{"num_hidden_layers": 13, "hidden_size": 160, "num_attention_heads": 5, "num_key_value_heads": 5, "head_dim": 32, "intermediate_size": 512, "vocab_size": 1024, "hidden_act": "swiglu", "norm": "rmsnorm", "norm_place": "pre", "norm_eps": 1e-06, "positions": "rope", "rope_theta": 10000.0, "rope_fraction": 0.25, "qk_norm": false, "attn_scale": 0.177, "bias": "qkv", "tie_word_embeddings": false, "parallel_block": false, "init": "normal", "init_std_qkv": 0.0531, "init_std_o": 0.0, "init_std_up": 0.0531, "init_std_down": 0.0, "optimizer": "cautious_adamw", "learning_rate": 0.0021, "lr_mult_qkv": 0.5, "lr_mult_up": 0.788, "beta1": 0.95, "beta2": 0.98, "lr_head": 0.00501, "max_grad_norm": 0.5, "warmup_steps": 251, "schedule": "wsd", "decay_fraction": 1.0, "decay_shape": "linear", "final_lr_fraction": 0.0, "batch_tokens": 16384, "max_seq_len": 1024, "doc_mask": true, "train_tokens": 96250000, "max_steps": 5875, "dataset": "wikipedia_en"}
Each number is 200 + 20 x the weight over its row's rms, rounded and kept within 0 to 999. Layers, rows and columns count from 0. The size before them is the row's rms in percent of the matrix's.

# o: layer 8 attention output (transposed), 160x160, rms 0.118, rows 123-127, columns 0-159
# v: layer 8 attention value, 160x160, rms 0.0715, rows 124-127, columns 0-159
# q: layer 8 attention query, 160x160, rms 0.0605, rows 128-133, columns 0-159
# k: layer 8 attention key, 160x160, rms 0.0598, rows 128-132, columns 0-159
o123,065,188,171,200,196,186,221,173,192,186,189,218,211,202,194,206,179,202,205,166,226,216,186,190,188,203,208,164,204,145,187,180,214,208,174,204,196,231,205,204,227,199,151,152,185,182,184,181,221,223,222,211,181,204,200,213,222,173,220,231,201,177,206,165,225,210,150,180,213,162,196,195,194,226,183,165,220,217,179,217,191,199,204,217,230,196,196,232,205,206,172,192,195,234,206,228,194,212,251,182,181,179,190,217,158,186,230,217,174,252,173,185,225,179,195,192,217,221,187,215,200,196,216,215,204,189,181,196,195,204,195,197,191,188,196,228,200,201,190,184,240,220,206,203,227,195,168,204,223,214,206,192,212,174,207,188,197,233,189,190,201
v124,084,219,230,219,197,170,226,192,189,208,212,206,179,182,222,172,229,204,178,204,204,192,222,224,182,179,186,244,216,229,229,217,206,222,188,195,187,210,209,219,189,208,194,206,210,208,201,196,168,202,236,193,184,169,185,215,192,211,159,200,203,184,201,236,211,202,170,227,194,199,239,193,210,189,195,227,201,188,205,198,174,207,199,190,229,187,226,211,230,210,193,209,202,196,191,195,211,202,232,160,178,199,199,228,179,198,208,226,193,196,176,197,218,240,224,194,179,225,232,195,212,208,188,232,227,179,160,190,222,156,207,236,197,203,204,193,169,229,148,217,214,159,177,229,187,221,207,198,191,171,196,175,198,194,196,195,164,174,198,166,170
o124,071,172,210,176,201,185,178,209,199,163,183,191,180,188,176,211,223,201,208,194,207,221,168,180,218,220,210,162,200,187,224,219,202,191,199,225,171,210,164,187,211,224,184,173,223,184,206,196,182,165,200,194,179,190,202,190,167,229,200,202,214,181,218,201,214,190,227,177,215,191,190,189,214,173,209,205,192,190,184,215,214,148,211,186,204,206,205,207,224,209,215,178,200,218,182,197,182,223,198,231,186,238,229,195,152,214,227,213,180,184,218,199,193,187,204,179,190,210,175,222,167,220,219,193,173,256,237,207,176,230,220,197,170,184,197,193,197,197,212,169,183,170,198,229,216,209,145,219,191,184,233,186,170,222,211,209,206,236,211,219,203
v125,078,228,189,224,176,177,168,236,197,238,236,186,205,239,196,213,235,195,190,227,228,190,185,199,189,218,193,223,193,170,237,200,234,213,209,213,198,157,206,219,203,198,184,203,188,201,200,181,221,177,207,201,187,179,222,233,211,206,230,213,203,196,198,235,198,187,180,184,198,205,179,193,189,212,227,202,219,184,206,188,170,176,214,177,193,211,201,192,193,212,195,231,213,215,211,195,207,209,173,211,209,182,218,205,206,235,154,185,174,241,170,186,181,185,202,199,206,196,224,208,194,199,189,207,152,221,227,240,184,162,146,181,229,201,175,175,198,218,219,205,188,238,232,210,214,213,208,181,220,206,194,188,184,198,199,174,221,200,229,199,168
o125,071,198,182,212,202,226,199,162,195,196,190,186,162,216,236,162,191,184,216,183,208,198,199,166,233,192,191,225,176,228,197,179,205,183,170,172,221,214,173,168,185,205,199,209,214,200,190,218,189,217,195,211,173,148,231,190,190,172,187,221,212,211,201,189,210,212,206,184,207,195,240,219,202,185,215,193,169,209,186,177,194,203,224,201,212,207,174,188,201,179,216,212,198,183,225,211,185,223,194,172,201,267,231,221,222,168,220,207,182,215,209,213,225,214,166,177,217,212,166,199,240,210,234,180,207,191,214,213,209,191,193,199,199,205,218,174,178,184,229,165,226,161,168,186,176,207,229,190,185,209,195,154,201,200,213,207,194,179,196,196,207
v126,085,205,194,214,195,157,147,215,194,185,173,166,199,203,221,182,201,238,218,202,193,206,259,234,187,198,203,203,183,206,211,198,191,203,171,185,212,218,196,186,182,190,202,195,197,198,189,193,202,229,203,198,220,188,221,190,178,211,199,216,199,171,183,245,188,205,187,220,204,199,201,199,183,175,190,189,177,215,184,163,204,194,181,216,217,187,176,213,200,204,230,189,206,214,197,203,182,204,192,202,186,236,210,175,200,192,208,245,157,186,220,228,206,200,217,192,202,186,194,164,164,188,198,228,167,187,239,213,167,230,181,205,182,184,171,196,195,235,218,220,173,161,216,190,150,188,172,205,216,234,246,204,202,234,193,200,198,230,200,188,211
o126,076,188,207,211,195,224,188,182,203,234,190,213,242,183,195,208,176,199,203,196,177,207,223,207,195,180,212,152,210,202,209,200,212,201,177,180,217,225,209,157,179,209,206,200,173,211,192,181,207,211,188,198,196,186,215,156,206,214,194,218,208,168,182,223,142,233,207,180,210,177,205,211,197,222,208,182,184,209,184,226,200,229,271,206,187,220,206,215,215,196,188,242,215,208,183,188,256,185,179,189,207,197,186,199,201,223,183,166,214,190,224,203,232,204,217,220,223,211,218,183,203,201,224,195,185,232,188,204,199,184,217,148,207,196,200,230,215,174,188,191,191,188,194,193,255,219,191,176,175,180,186,184,176,188,178,228,198,207,213,190,178
v127,085,190,208,148,184,186,205,215,212,211,227,206,186,203,174,189,213,188,229,170,195,208,196,175,193,202,212,203,178,176,166,208,211,189,216,215,195,199,205,208,198,178,228,211,220,185,196,220,207,204,168,217,214,181,202,202,219,196,198,199,206,178,206,223,179,217,222,173,238,207,199,158,222,207,215,209,186,212,202,221,213,216,176,196,236,185,178,211,235,223,199,220,198,224,214,214,243,192,186,200,197,216,169,170,213,207,223,207,188,230,166,203,220,250,188,213,202,162,204,212,215,185,197,207,212,173,246,171,205,201,217,200,201,223,205,235,205,223,211,180,216,198,237,206,213,191,233,208,213,190,212,209,140,187,191,208,188,186,158,235,144
o127,075,212,179,177,178,207,187,217,179,193,157,205,198,209,205,220,202,168,199,191,208,197,216,204,213,208,185,202,207,188,208,204,169,208,184,215,169,183,222,199,195,204,219,225,200,183,197,198,189,241,231,216,183,214,218,212,188,197,191,193,199,225,202,179,167,152,192,183,255,190,190,169,215,168,185,215,179,188,195,231,179,191,215,231,186,232,224,198,197,181,187,176,189,177,182,220,168,195,236,223,184,197,209,203,192,181,218,219,183,216,202,178,188,189,201,224,270,186,184,173,157,193,199,181,222,217,176,224,189,220,151,176,177,222,213,187,205,206,167,195,192,205,204,170,201,204,200,185,186,222,157,234,203,188,191,206,209,204,231,218,228
q128,050,167,191,195,201,194,180,225,171,208,212,193,179,206,220,204,210,202,163,199,209,176,154,185,179,191,220,216,188,187,216,237,227,202,189,176,206,204,213,200,173,164,189,201,181,173,236,232,200,186,227,203,219,156,204,189,220,188,204,163,206,208,223,176,201,198,208,166,188,201,200,214,209,220,191,179,175,249,172,186,241,218,172,194,212,171,203,193,190,184,199,212,199,178,200,168,183,171,187,178,171,225,190,179,223,212,213,194,210,220,206,242,203,218,178,192,187,236,172,171,175,175,223,196,227,194,207,202,213,198,206,187,165,231,211,216,207,164,205,224,184,198,154,201,211,188,205,217,216,205,188,225,215,242,193,172,217,184,214,197,187
k128,050,234,207,201,183,193,209,176,223,186,194,231,205,188,199,171,205,205,221,180,207,173,213,200,210,221,205,205,197,237,202,188,207,207,172,217,186,202,221,192,181,192,179,168,193,208,201,216,211,217,210,204,204,214,173,181,185,197,205,215,216,213,231,168,229,222,188,190,219,213,186,191,260,172,183,204,228,190,185,194,188,222,222,169,212,214,222,189,242,196,170,198,179,213,237,187,191,176,201,195,199,228,229,207,164,217,207,189,201,186,235,190,216,207,217,170,225,205,220,213,222,205,195,234,135,181,241,221,218,236,172,198,180,173,206,196,200,211,188,191,164,194,232,251,216,219,173,178,203,196,221,173,182,201,204,203,219,226,201,182,189
q129,069,194,217,222,154,205,210,210,211,193,185,189,214,168,227,187,187,205,224,227,160,227,176,194,213,237,176,199,208,174,193,188,186,182,191,217,198,204,202,181,200,197,168,214,211,184,207,156,196,207,203,222,224,178,219,160,207,180,153,230,194,173,199,209,198,203,194,166,210,224,173,204,214,227,202,219,205,188,193,190,197,180,218,196,188,202,187,188,204,197,249,169,192,182,199,216,238,230,217,213,213,217,174,216,218,231,200,200,181,232,233,210,192,194,199,186,224,213,224,195,204,217,189,206,171,173,227,203,243,223,232,222,194,180,217,213,179,168,173,210,205,214,222,193,211,178,230,197,196,211,183,164,208,253,210,208,222,215,220,168,198
k129,057,168,208,152,200,178,229,165,198,208,192,202,221,179,176,192,201,189,187,208,203,225,215,205,216,185,193,229,187,201,212,173,210,195,184,227,206,200,161,187,188,176,232,191,195,177,214,194,225,211,217,188,193,246,212,205,213,216,218,190,169,182,170,183,191,195,150,173,187,200,180,170,170,209,182,207,183,172,215,204,180,186,182,230,206,180,198,184,197,221,187,189,181,173,188,175,179,203,230,167,179,202,193,232,187,244,148,177,180,203,193,199,221,187,187,206,197,221,150,199,202,205,192,202,183,214,183,180,214,231,197,194,208,233,197,173,206,172,197,221,177,214,215,217,202,175,164,216,200,204,220,221,216,185,225,202,215,191,168,231,234
q130,074,195,212,220,161,160,207,211,157,178,203,229,181,161,225,192,190,218,199,182,141,175,190,171,217,178,179,206,220,152,206,182,189,178,176,209,182,210,210,201,168,201,198,182,206,227,197,203,191,167,199,189,191,169,254,210,195,178,190,189,170,178,184,228,212,195,208,217,200,199,218,169,237,183,174,200,209,204,207,177,178,206,176,196,219,202,210,171,229,186,193,214,205,191,205,211,203,184,212,214,192,188,196,221,226,188,201,155,168,224,195,205,168,209,197,187,216,216,235,222,221,175,202,224,177,199,218,204,236,202,180,217,204,158,217,226,212,202,223,202,181,210,189,191,195,212,213,193,174,199,215,167,226,221,195,174,209,212,226,184,185
k130,096,200,197,218,183,216,225,225,217,170,203,244,198,202,231,183,169,223,209,154,183,195,194,177,208,227,183,208,189,205,202,217,209,199,199,213,161,244,188,200,208,217,191,205,233,197,163,261,212,214,207,241,202,198,210,190,204,182,194,231,206,190,205,189,208,205,191,201,199,192,234,200,229,187,194,196,196,179,220,236,187,194,219,200,200,172,180,225,198,227,214,200,189,203,232,225,213,218,197,232,196,222,187,158,171,196,189,196,199,183,238,194,206,188,180,160,227,179,205,178,209,227,199,207,174,173,234,210,194,202,182,217,176,200,199,214,200,211,164,204,232,155,192,239,215,194,195,195,198,169,186,181,204,183,198,194,233,218,190,165,172
q131,095,188,193,214,193,202,177,193,214,197,173,228,195,196,189,180,184,205,224,171,157,201,181,203,220,169,161,191,209,211,188,242,255,217,232,178,189,191,188,176,199,194,217,202,173,215,200,228,167,236,189,165,183,172,199,252,214,212,203,201,201,190,175,223,207,190,203,238,208,195,227,223,237,188,194,186,187,185,187,210,199,189,194,185,215,204,196,187,187,227,200,177,183,218,194,213,214,206,176,169,186,180,187,196,200,223,202,233,202,209,178,230,187,233,226,186,223,211,184,214,173,201,220,196,185,227,200,186,213,252,195,220,208,231,182,198,224,191,211,221,221,252,243,202,186,206,192,211,232,190,213,184,189,223,202,194,180,198,228,190,211
k131,122,199,216,184,222,218,172,182,184,196,198,177,192,185,173,202,191,195,221,236,204,205,186,216,224,181,220,205,190,214,162,203,202,190,200,191,226,171,206,190,208,199,221,204,184,175,231,181,193,207,193,167,196,230,171,193,192,245,171,203,186,206,188,186,179,201,173,223,202,188,200,191,221,179,204,233,192,239,204,157,213,210,215,195,187,217,209,175,213,159,235,177,212,207,183,221,175,169,210,175,177,203,239,228,201,200,171,218,214,200,166,216,199,221,229,231,189,219,172,218,190,192,217,196,191,216,194,195,184,217,218,187,223,210,197,169,189,216,221,219,172,245,210,177,174,198,184,208,239,236,239,200,196,207,172,220,153,179,221,207,210
q132,051,185,208,212,178,214,234,200,204,190,184,210,172,241,190,221,246,182,206,188,209,161,192,222,184,186,176,171,206,144,192,224,209,213,173,231,171,190,227,194,209,222,140,208,198,195,182,221,224,173,235,205,202,174,211,231,209,199,204,179,189,221,187,207,219,216,224,218,191,219,237,209,237,227,225,197,218,218,201,203,206,201,213,200,185,223,193,228,225,227,210,226,245,229,228,189,213,208,186,174,217,174,219,236,178,187,197,157,220,192,210,180,194,209,203,221,227,161,197,192,226,206,186,189,190,212,198,172,191,188,195,181,185,191,194,239,192,189,208,208,200,202,197,200,207,217,215,200,163,217,186,205,173,193,187,186,203,191,184,217,197
k132,048,198,211,211,195,203,160,214,178,174,192,187,181,199,225,193,192,223,189,227,191,226,213,172,146,220,170,241,208,193,189,192,177,199,176,219,192,215,187,178,212,176,207,216,189,213,192,189,202,213,194,168,181,199,206,216,213,205,190,190,183,184,186,165,209,193,162,207,223,209,177,196,165,144,194,211,182,183,177,184,217,184,186,184,232,179,244,209,214,196,177,218,195,192,179,198,164,177,240,191,161,217,215,220,216,220,202,218,197,196,211,206,203,250,219,199,210,208,223,213,204,209,156,221,187,183,218,193,177,228,214,182,194,217,184,209,219,203,202,211,175,214,240,220,150,209,190,186,209,179,200,177,224,200,189,216,213,195,215,165,228
q133,066,238,182,202,163,206,209,193,183,214,225,211,163,197,208,189,205,162,222,216,192,224,173,200,211,208,210,199,187,209,190,167,210,221,207,196,176,185,180,199,226,227,226,218,135,195,195,198,213,195,191,223,186,219,174,213,180,159,213,208,194,216,198,199,253,198,197,214,188,207,228,143,206,232,189,212,213,161,182,212,181,226,204,185,195,219,187,188,243,196,215,209,194,191,180,201,199,158,208,199,180,191,213,171,214,208,202,209,178,181,158,210,245,176,204,202,211,216,180,187,209,216,185,228,176,225,212,189,188,200,204,203,196,219,180,234,200,198,228,228,182,194,228,193,198,185,208,207,201,200,228,195,211,158,217,156,218,183,192,204,178